Part of a small language model's weights: capped logits.
Each number is 500 + 25 x the weight over its row's rms, rounded and kept within 0 to 999. Layers, rows and columns count from 0. Numbers have three digits each. The size before them is the row's rms in percent of the matrix's.

# layer 10 MLP down (transposed), 1024x256, rms 0.0977, rows 945-1023, columns 0-63
102:501471516524518493494491494507554497502490510494501468490491526510486539513507496523454481467474476472499529487539480521527490506486484470530493490569501454466494512493506474524503450501526527
099:531497510482524492476451500450463507497452526454481521546557489493511497517539482503458524505485492504497474458491442530477480489499511457481512501454519501547503502495484523502511523561488504
107:496539496519462534491527507460564454512498524499478499487518498436512444506500502501491539516482554525542489525516476526521478567476480541480475492469502546479526503470509487507479509500499455
100:546511485495498481488531529506465497501484535523482515476516511539485527467488522515488456523480495521518519489481479494488435453504509513487542489490530502456487495488506483471527521504482513
102:463496486508514505482443530455480504507473526462462487474472553501501498511483557510503540504460477509536492502454461502486478483493528462497495542483463465496517451469480487511512485492508478
102:462551503496493481535495526503525469489496531509518468468473492496528497500528500500471483507516503498518474502507514511538491503501516528458503470495493488508476500479546516482508495462506477
098:507528497470487551533458513460499490507494486494512455445514528551489539549543519514473490518521502471481499451489536474497509460504486489494523529474531498475501508455510521492476517515510499
106:543492502509514477479500518512465485543516486466526519435488487472529515523527533492506535512553494492497464499508513499505527515491546487443512550538505461507508481496521506518486512470517514
098:503498517487485503496523532549513492487447479503516547515507488491487504542448468520526517488529549515466522498537494494505516500478516452531470526451505491473526454535512486441491505491487516
101:514506468539507535529498468447484511490469551519497515474495495549501486499521562485554467500453459505439500499504487522487536489480501504482482547484504516517507504490490510485510520496498466
100:485428498488451482476487504501551523513490529504482473485505481498502509567517502485540483478510513502504507532485541477543494510518455520513499485495525523483486506504509457503459502507484519
094:513497511516516471499491455505500482487453464500516493484518518485487518514501496504483471575540487519476500485532530480540467481477513507509511474485460540514519499503491493483481492507527492
103:533477516481468505505485464477490533452462547508484525435542502465506503523504530473521491473491494512499504467473526497465526505526518489458491474474487533482519470538513525472520493523463452
101:483477544539511527520481537501546480502447514492496440527458496518511497534507482517514539492469476497492463475498477495493503449528493484517441558570493529485490474493470449476507497531502504
101:516491498511492519514531477493520529515435555482480478464516468473519466501512493504451525516532483511491482497508556492531503528500536453494495474488487468494489516558496494524523500488499531
103:522526484484493483497460539516527510495468478493495482533516522498492527469481512458505495473487510456479455494488494499480495476450542487521481461511481496471539486512505491514461495564507529
097:484490501493529484504521496468497521534487514489529511528520471535477540529542513516474530494531495534510513523458532507487473458474538507491485524531557518533530553499509510479460440473525491
101:490499576545511451496549483552536520474511464535507508480515515500466519470473499492477513476480480509449470510531518473530480508502545455541505477496479488488510515526520488460502470497534507
103:467514510480517462507504499514518513464505516528504544472550461472526478477499471508520501539429476482512434482497527542510513463519488481449505476522525500487515516469458473478492487496548479
099:493536506509512501491484447509501486511509544489480457470525491506506499511513489518513499502474491470457512513499497492499505539483485477542497507485535487493472444534525494473549478510487485
103:515491518530472544507442514495492536516476489470476466471461492491495526487501489501565485466497499442499495504494505515498449514516508521492490477510523477500495560504472523510493471537471491
094:491524485535495511500490509468539504498505477486526536509525499523503469481474476511542494518479504506480538527495508492472527474496514512484520492510505490497495496471453541550522465505466534
083:478451481461543497504499454524514521515504535508490514513505517521485520497516525504523514491499534478515497493488547479458464492475542500513484493496500486583462431450505511485531478528547519
096:503496530529512489513501446503519443480522487487504484495518505554498506467531469517552495510494525490511495505488470490478488454546447489513453516490486496479450513566499539469475555506504503
105:511490515500471518463554503503487470536543461507519478477472495481493482507505494478486497520471512500489516519559531483535496488517527507525494529524472488537497484467463501490464485553493471
099:550475503510477501494502482486461482518499488542504475491450493472501468505453492513506518471479493510480476460495512477539524505502502538498487468476489481531535508496483470503490519452451466
102:493546493510503509504496531476491538507531530459484507492515491544503501491506464474466484569500495514499524490456509525470516481540491494503500465505486523485487496451519485464479442468519490
102:502518505523477471488492506537451520516517447516472516466490489489485504515503510475557508508502498476517486464545516524524524505533508547541479508466503517527488512537525504454507467477495473
103:514458519510500514536526513499473459505483565504507495486511497492507551520476492494487487538498490507518482456523514520465479514507464536455531496506466500529458507457513520501548467520514522
103:461487472478539490516460469518537502491466521504472458501500488462538514501471497527503529570507499504501541505470481510487521539476501528476532504501459503497524489503494504498475470509461480
104:472481510506512505490480465483505506499526475555497467488504492491523513521501493520488504537509502469497508539520497515502507521508544519463468518507558490488467499471500535501577503511520449
094:517479454464547523451476481485498510492451490497488495485487496531550484536517509495500492522454465492541504531471494538512503480503512500524484523511513510501478499484495483479524468472480508
104:525474488474461505532530499496487475488507496456486509475461506495485503469514533478516462514531533481544505508471493503500529466506511446522508509505550541514491459529502454514452510548527497
102:502512545489520540486481493527544484514503488525481496541484510488521536492452532467495456483514480473503513492468479512510481461507537480511551491464469503464492471497492466526518477534516499
100:508491482510463489514525501503477476485536520503509476487513461537476505450444482518522511491426521535473502535493487549488495458483517476518516533524480492444498484535483486507511487497537498
097:466532478503484480527480498498494458498502517523458495482515515494544478484501489501465487500525423505476533492491492511525525497535503528504543533527520494460492518536462534502486483496521541
097:537535508536499510490503507534491491497524512527490503488505508473534499503524483522453506451514489513501488547529511466507504442473473510477421522506500544474499493478484500464479503495495509
095:462491455541504472521515509536505466502540490487481502475508446527549501453513477508500510495503531565494537466476511539505458476521489525507499509456496531488490517562496537493495484495477489
098:550495499545527521518509477488517532494514455476527517500511533435522509506535498476504514444525531511491507526477533470510528491519536520485476517495489466500526548491513496489487442535523486
100:470489465474472511489517482463487507522482531487459491515489481569480557493449477514483502515540454468509478471464469501548488534533453481512498519501488501503494538496468508539468515492526504
100:461484538532511509494515523501499498505484460508501522481501523534484493489521485511496466493465504500543496501453512483548514470545488474552537474543531524534461455493480506507464473475537465
107:508496493512554487507480497524485497522484505471489528521489494453522519527557481521484507513489514518514525494517527480496475521501499520511468517494529551485494550472477497510520500521500500
102:507515549500515486442488481520503502511499477497521458498502525525486468503503544490481502503481495503488542439521466507498537510506519479447485478469520506501499510504496500510469485511465508
100:495491555519511481492520520512502484518518483538509475528511506527488491489545499467480532483484496497516466473482551495465503480476504504464497523507536472465488529493513494512570533529531548
110:480532507484476482478490489530526526515511471470501547519454479496481496518532484497504561523522523520540502561496510485529514554484514466503487449478488479491460471542498509537499494530510504
104:529525516470437483551510419485458523538460486539524480495523486480499472486477519503505470480469490515513466506523482504469513471498475467506510517481508510502513489483529530449463464484514496
100:500506527518484518527464493543511510519517530507471510487504483499470494474499482498505472450505537442474518509539491489528451482483526463520509512507513507452509499460513489507514472498492480
099:534473547500489497504463547554543497514466452530500496501566528512449485477510510497491498464472527554485508503504529494501517497492521490488527483533483498524502491532505516555513503459508495
106:483494504509522516511508482521512499536484456508489515505512457467494513518492496476520503506517504530529533559473503534542503477509499575498515480522530500464479479470561484512526466499555465
099:549461507522497453506513497502513518509507516457476514534529482521486527497501486520511492490485494512501554494530493518495517469482487511508484511485541530461547498513530490529512534470511462
099:489560543453513472510513531534498491532477492457488517461486513507510509503519541469506487508555480516464540477529498455535488520532520520475500480515468568498488494529494503501501491516486471
098:511506496497479464490512508520527494495516488508490534470503533511529484492488435502496490484472525503489489553471487475510540512459521448504514490514488558516507483522477493511529496515481478
095:462480511508470513507510467529495500477491490494499505485494511507515483500545527474480549522473499516438500552510494500520517450482508478459508513527521553474480526488563475524520519505488451
106:504522536521465528475459519495466466428512458482488521466534479503483522537477474521493502479453470468503499483522526524513467524536529487495519508511474480510473514527510514485518527464501533
101:510489465517523489501482486522530526479492521544525504474488540496476514476457490483496502456504533510479521459504514516568455487517470497512506480494470555491525521511490523542510482533516536
096:517546481509510464496458504566509503502456472449510509521517485525467480495507485500488528498499531506505520452465498453503478479540559499503528557531481465487500473492478481445436529500471509
104:516465501505450549525532553458488505521506446484514504491508479485485502557513487491504505517500518504516537527496522485516555503512522489463489493506500528495476490517482504504502508546455535
097:502509437517496483512519502493528485516488487512492523518537464555491486545469509525511509508558513508490541493466509531512500490500544487501504492523490485473507492573508538507563487498500504
092:473502527521489500498486541459485451506472514499527488475492471500549525476483498459519505485486464503515508480509539462502503457451501530474506516497478476491544515503503474518497507475532496
102:469494516513553506493506475507501486510498524497498526512493533482508500509461495498450465487514510510530483523501552548505509497507486496506499498434486472482448499500494544491489460481510523
099:503531469511508482541509523501516489477462513505499507498503516505526509471480488527414542507534461502502494510521508525505473514514479450531521519494502506485436504477543505528483480523484504
102:488520504555492491499484540496512550501506499426488452493511516511500508498511458468504520549495466476506503463494529521476510522481487489523508493455521469471518493511523470514509478518518479
096:486460504510501540519474508461488500492506510474476502491528516513443504446511484513481493464486514537472490472434480461502495420483514475497501506502506494450490502477476503514501498484506488
101:462483475504480510504522510485491527508479515488470520511554504489469512475464524512446528500537478519500457501528496485513508472487483487515489534495481496471494521488500479504520446498487535
096:545496512491479476514489525494526433515503544501474517488553501500530487531546494493507489497496465498469474474531508458551534498526487517504519520493485491499527482520518521510490517485440504
100:476520484479467542469475515519523503509479482522493548519470525486464496466504511514555500485537499518460526512481470512502512491526470499460490501483492526516534504488518520502549491508531466
101:525476486526496511490485537525465525491477525500484494509477510527478438480507498503536494462517526490507559475483493564497503495543516569505448515496479476450528489488502517464490495464508509
095:503501506559495494511470491506500500530556510470497509492524509474511485515519502503461528491469499486491480512467476527515530470489490497566486506538511524569512520482470522490528523469520498
099:487532445529510552504514492492512469540469470507508477547499478479465501482534501504546511526482506511528498519486535479535484495487499474533495543535516527532469519480555481532495485466473500
097:546500497472468526506510531473483530500498537515503490509536508534499480511486472494480491502501502507464538483460519474520485494460501480490462517459510478550509525473485523478526528516561515
107:505491469499536488539487505493503500514527486476562542498484529521501528496523513496457516498504505511470487501503473470473477491517511472481446554475483499485516538519490486490501543507485527
099:510466454489547498475526484485465510493493459494521521487496481499504506492505478459500481474459519501528506510484498491472466478468569514508497527482520508517467454501510453482523499478451548
104:485514510498505504504494412511553508486473506496455532461547456494509501471533500472441473437561479514537558512509504499511508505470499504478484530526543496455500499493537508482501502483531496
102:525506518458497503456479451500467483491475480476497506525536480502541439527519514510528529502510486472514504521534486507456461486544474476456513509496491546452541477498508477478502512473510498
100:502507471525502509485520493537498482532516467528510497517499450508540478477520489481465512500540470532519519514511517476567531529477499498492487477516485486490527513487476529528538501490503490
099:503488491535474447511537507484507516516516485556491515509519532505469508487518453507502493484474516443528496500482555514508502477509512494491470484516504484475497519475476478498516488519496493
106:484565490500517498545476491521493502521491550487504475504483497501484515518526527540527533522522537475488490530524482472494496465527521491463479532483515476503492465507492476496452483489511523
093:478530490449550480523518551519535479503548490521507464507468529528490528477511525514532501493480500494524494502444493486487539491482486442484471546438513476502475502470458476454483508504517539
098:455509461532532518545491490506534473478497490470534495463430475478490496494491523514504502488504529515491475526502444511492475484483544493528505500489527500498534508508520478462544518496514407
# layer 10 MLP up, 1024x256, rms 0.274, rows 946-1023, columns 0-63
101:470507503502527491469476517535473456513516506511489476505490517515505510488482490505479496504482486489476527479472502503541506481537509515501481528527526488490481490551513491483468510465498549
104:458470497509439470475522529520475470441507492453517476459457495514509532460466469483516531484513473493486487498502468514491472488510493482507453479477508518503451488476477476501461485487504512
097:500481479534485516506476428481546463507489538489525481514458501501489515528460471551493538485485491512542507533478511498513464512516482492477460454484512515430497500472514472495472500499531488
100:481496498520446500465508482511487484509542491514505484485523501482509471498486471494516496495535468508502478505511524484525507490480481472460475497529526499494524474494482501475450498500559496
101:529503547443515465492522508579495494490518506534508461532514505485489515497514519507491476525520555507493476506483475540538502513544513496507507458506506460513542524526465534485514513505460470
099:488502486537499488479483498483481514542527508492467496531489503523457498486499535506504493496494519506501524509484527536503488482466462485475541493512497531492522557470493464573478507493477537
108:490491507523492489483477537485464509544493456514470505495540471510460530498555463570496476475531469507468489479526536478535498503514489508499525526495478487507510506496476488516445496553466475
096:539517523513530480504487515531522475490480483566532472541485554485521515517498495487461515498430506503467472490562512490529516517535524494534509523517523505500532553470514499508498449499484500
100:531513507518546486459509466474503511527503520503500509497503520515466491512473465534529486497538499546516516504466486474486513515473545523469468505473508457497509512494497502500571450538503504
099:512487542493482490509514513501534482517509497467523469514461486482481490513440498480455458467484478498532520498506538485460533515489517497470469459532512533544486506486529458496487495448516489
095:446511548489478487471498525505519499488515521516432528480582513493474490525493493454498513518472514494482531511518499485472495544471460502439575498511473475473468537476527493495489515534513536
104:506532523534519489511455464456510502489486496525525505504442522544498506426487499494507478537502551494489507497517473473515539480478484544522506457461484489504520554456479506467506453504469485
100:525515536482493533473543497478490483500537518453475482493501463477497480523504502517522468488498519465515537485514511498534486483509487519491524474491516494482501511461481514457513456460469491
096:560472486524497484504487497518483503547479499490467514527526520457490511508511485529515543528517515495505525510515477539505476559528487488556518494506454511474525475503527466524516530529478501
097:459531519453542514516485493530489480514491538528510485483473476473467499538511453475510454515550496493498485496504478483507496521524492472502468489493510506472529500538517536514494489495534485
096:479504544520477467487468496546512504516483451506519475517486503489533486542540501507525484529515523541487498512523510547518504475521480494522495451479458515492506572519473449506517467479507522
103:453467524534490519491499495481492506468533524530519516524468506534480466489475472504496475523508500491490541530503482525516484495544493478511480488489469513506473477501450498534497482486480522
101:483473477518502479494493508494512497477506499510482459545500547506471492470467508473492482545482538508486483478492529544479475459474536468496503500449525516449537507463531483521504471483531497
096:560483471518503471499479473452509506500490510523505467539498492480510498531478504508484500509505464493509510481510461516524520488512524487514523463473464479510507518424518452535508508505510502
104:519487508518547502530508519506514465503518471493488505506494467453492540459486479527521433470503541468513498484529495529514491503514462466477491529509505503450524489518519528472498467478496479
096:515457524525491476497530514532489515502494524535488533513512503503512470531544549508487490543537475469508500488509493526460508449502496491503496526503531519456496515541465503466473499501508487
069:473503537498509478469508513518512465527463474516514500505504505517526477523520461482493458482531499505503501461484501499516512492505524468494508542479485509457504475468475515547441489470489461
098:454483492496494513546518479498519461469493436515545507490474518504466509480560503449507470480488506529514494442487484481535502488524450504497465494517502535453486504541493492485507500474455490
111:472514497508539504524489465448498481484532510513509501477540461529475501471492498528519494487503503467512497505500504502508478525507438475461491501465528502485492497521513541460474488515504508
094:459474552495503560480544512531534493457513533525491493536524492511452498560483516497499473519521443482484467513510558503520502515495513497480491502515536490495490512521442525484532475528487519
103:464506515514501517484490505573507483497477520520491514473504509471496502496497465489506468520501480477468502521487526496465516486511525503469466494504518473519507509495506482529523480508531529
105:485497516513536570494481477523497495499522523547495473503478498474468523494502494499506496511503509533568515472500502504513486501503458501494543480521481461481489495466528513506470425484536480
100:535493447466490499524481478497503474520486499551510552462463502523476535498477540519486484508533462520495536503478484485503488492498475470481530489527474491498485485486504470464478500530505447
103:577495479486536499481509489484487501484487447522506505446506504529518521501557448507488513499514494488471497514449489496517504493499500471526519480467483543528474489546528529472502546498525532
101:515544483496530511474521487492540483485500488500519446471496474494479482475504509507433495517494471479491541515537528501500503488475457453468493491495494533508528505509483510510464520500488479
094:494519528500492497493462485486510540485522477514536552503483513475490480440518467492492526460555502497486529516480527510448484511476503508475524468517533489505475507472495496529504491449485463
097:501522512496490448497489522512491517536481492487513510441525526506487500476528494487499503469529557479472525516515514510491486507469496490543498493534529494517477500541467495533510536493565453
104:518504523487509480510461490530552483553463476496509525473482511500496524472544515488488479476486447468498484462489487506523487497510500453548451494499515438506457492477462515489487488480495486
099:500487502487455489495507454495476503487477504562531509490518479506478517475483501510499497488471519493454522499490535514488511506505470455489573535510521509545468512485513496489452502488474529
099:494491545532459496500492455514467498495477505478479500488544547505532548476528528507524477503497530518486516495491547498541492452531462487525470452517477516525465539503496489515488546498460494
100:490474483524531468490521494461427504498438494537537492479493512509505476483522504517486498490481508513534528488513522526536472520466544549491529535510536507524527503527504457529494539487494512
099:544483487515497523524479480507497485506512483508516505461478559457501530460513509512531469483513476498510506518495507494484494524474462485478468473528484529505514533482509540501527522521491464
097:510521509505509487490506520514494500490555491495486467511491493481492493489444520461530478542513514466523491484446475488473521477502513538522468520475517553471466497472507490474521513517512525
099:506478478463509479487471523540534445538503542507482505485494489523452511506533476494482472510536460520517516512494471505502483562443531525520518531533521501480501503513497513493472493511511454
100:508544503469545484475508467513521490505489496445541456499478495542479504505529511473498484511534515493515468501513489499525518467455510492486509509555506495459550476559506496497466479556491530
108:494512520500557505541468501524474476483490500519518473493470502483547525522503506501473510481514497487507484453538516492523500483482460495505507517517537477482523575493535539503484531476511561
105:529483475479510501489496536499517517498474541515435500513468513526511435500539497489498514493507477495482544495501519528464477519510530542503494483482531482524489512546511535464559482531490471
097:462503435489498498554532504462485479510526491475510519482476494574495496538473503491522502503518484499464513494504484523492538543484453490521487460502510511481494495478541464484562528504483507
119:507485509505442508536478491491441487481531510515494485509459514532495444503476496505482520518499473495488515511459492509534508525505511501533478486453510491492465494543475464499482467462517505
097:485488511443514506480532505507498498495496477478537504486533538528498533489496510469481541476523529481504509552476494487474477502489545498441481487538530513523457503530507532433465524464510501
100:503501534466504482527531510482494445523467521528527499504519552475498481491500545457505517482479469479511566527470471493514472511488522490472536518500503498449545478468552509497480489505485536
105:484502540466491526524501502521511523531512568502522466504495459464508485458510506530511509520488515478496506486500460521467494477459533504518507531515526491474487528531511495506488492489520547
100:512483467500489512490529481498486515506480483458491496539501522492528505488510466466462504462515487517507517464432499455510523481488489506527483523500508468545475569507482539513462472500503542
100:498484547477478525515497491550495501535501489507485542493522471498476475454496468542443499478505465524492508527526529479523470511540496490462502517558531502535468541511529464493475483471538521
100:520499531482506521517491503493536493503525462508519532495482532523516469497546474487472532522468528493488494470505499521521458532521518486490549548516537446485520490488518440498469448548496507
095:526470507455517529494566454502534504473491507526483464489509485518470507487509512483493518510503529461510498473518475539518488469497510492472529452530561472486480508481539470505480507483495542
098:514482497504494450550535490522493499485516520529470538477535511484495504526466500531470531475498515488484497498471499481453488509472463486499509479527480531483496533504480484509510484452527517
110:523456504495511505533503490467505509525504506435505506497452497519457506484529488449485441489493496501536480509479513505513477474477482468481514533512481538449440503477500478464495486477480522
102:524476500503527491499471488553473526484480475543552489490481509529477517474488490533544536495504468528523492506513501521540489501481493476497513474468481511495476457481473455479555494467525469
100:492462527487489527518485507535493552511473487495492491502523495481476524463477460516474498527462508505499478506540529454471505501527531516480564505490512494470505429510544535476479497523499523
104:484496462461490492532535504450509521504481499522500486484539520476479449529500508491519512478484524549480488453487537475529491482498503503490490518534497516512480520457492497511505512520503494
104:492496530483501565512552459467501460473509519514547494504490493477503485449501495472531540522551530458448548471506523461499470499454518534476519461506504502471462497522506503478539505473525447
077:489494501456537478458541532487502471493487481484490515493537510501474521476468498492497537505528505497510515511479526471520454478458509520446499467519441498478528510492523465483505458477517514
098:530475514514557508492506487480527537460483478488547511532504493514471527519464508469486469484533483503492478551483536468452478520522524542505494516471500478480555536516517527482488421499466495
095:536480526555504477489463491508456520504517474509502510528514510505514491501501527491501493489519502470488502507563480504535511519515534482569441501495464484504492451518513494485482498522493510
107:516468501507529491507497525530486506518490503481471450479520514482515486500495502554525499526505480484522499525539542487516460517516466503490454476530495503494497522509492506487499532544494461
101:495477486460491494482504519499531487496535526485535498499466523493503508483490485525475461496494514508510508500485510478534473490463481511467515443536495548484490453498510479513487485457491482
101:511502445483520492485461535501491510538491497489449519489511465505507528496531454526474488516525542512498511510508469528558508512507555516493470508480498518509494496467535476501495454475481470
092:446450477470478495477497492472526514513500520497539523480533476493503506496461540523549531507493515485533497496539494495455543473495491488509527516503487511510489482494485487514498493475588493
106:473479525459493477523514539486475525445538481491528484465483472555495522505455508526540505499511529472491509495488504479504452469509500529495491537500511484473484480499506493491506481487478546
104:486529504484525492450506506518496520458508552469508472506530490539495527485502516502495494472516495480487522478541508461481469461468508520453499489496493530503479457520473513497458509541511509
095:527496542504493495501472514509512540471503479531515513483489519490542509511545500525539500451494531525532536486528464472517467488505488456488500500432504448470524547534502541515460462538503532
096:515518486472499465461513530493532464545540490473522497515490525506457490494539523489494476490523511467510523503447498482471444471511526520460505495491529547472541498492491492515477532494485503
095:488522484488522553528525522490476488516418495531531499528529513537506519505493483443537502498469491480467510439484475502483515495517501476510500495493521546554518471516503496487500500456469540
105:500523470483498502453481486469509513478534491517563501497450491514495441481493502484490457453495526472515522503521501525476504509532482497492486448518532489467542511517474481511517471502517440
098:493449455471550535498547523505515470462487506532540494487490509431470479501477497489514483475535520517553494531499494501476508501464493501503541482502535492500470496524507489480511510482495531
102:502479479502501523479514522516471529479489488470492503511448523467537453474525516553490499482499469508463515524497502551533480511473488484470551526482489492488456470512500528522490519541523506
100:477499491492543497533516520518491497581531475491478506469526523502557460501508498512488504468520491498508449488507513538468474496492461500486488485520497532536504508517533522512500509475511473
104:529494558489503454482521494513473474514508507504528537515512528528487497538517528533503491498513497485511517485491544503515475505505493517459448498533487499490484563512480527512483532492468484
102:491513524485455535502496478530490509528497536485528457532528474495464519518482506562490517490517492482533488510504460488506493539458488538479514539484479486513489462442467505506495425483468523
101:469461494471499510502457523538510505487489478526441493505486506501492524490493455516493509513459516495485510525541527519524505456505472476479488529500507526477445500525540516491487529511526487
093:474492494463491469485508485487511466451477531525556509548481526477495516516523499475502477525492495437478512445517543493492479472529498530469499500473482497485490481498492522495475526463511500
104:479507502524473512483530486480526497482466517476525495480492523516467483512532465544555464485499484532501526492508471478510512520521472458497526485489502486510459528521498487521494437478492585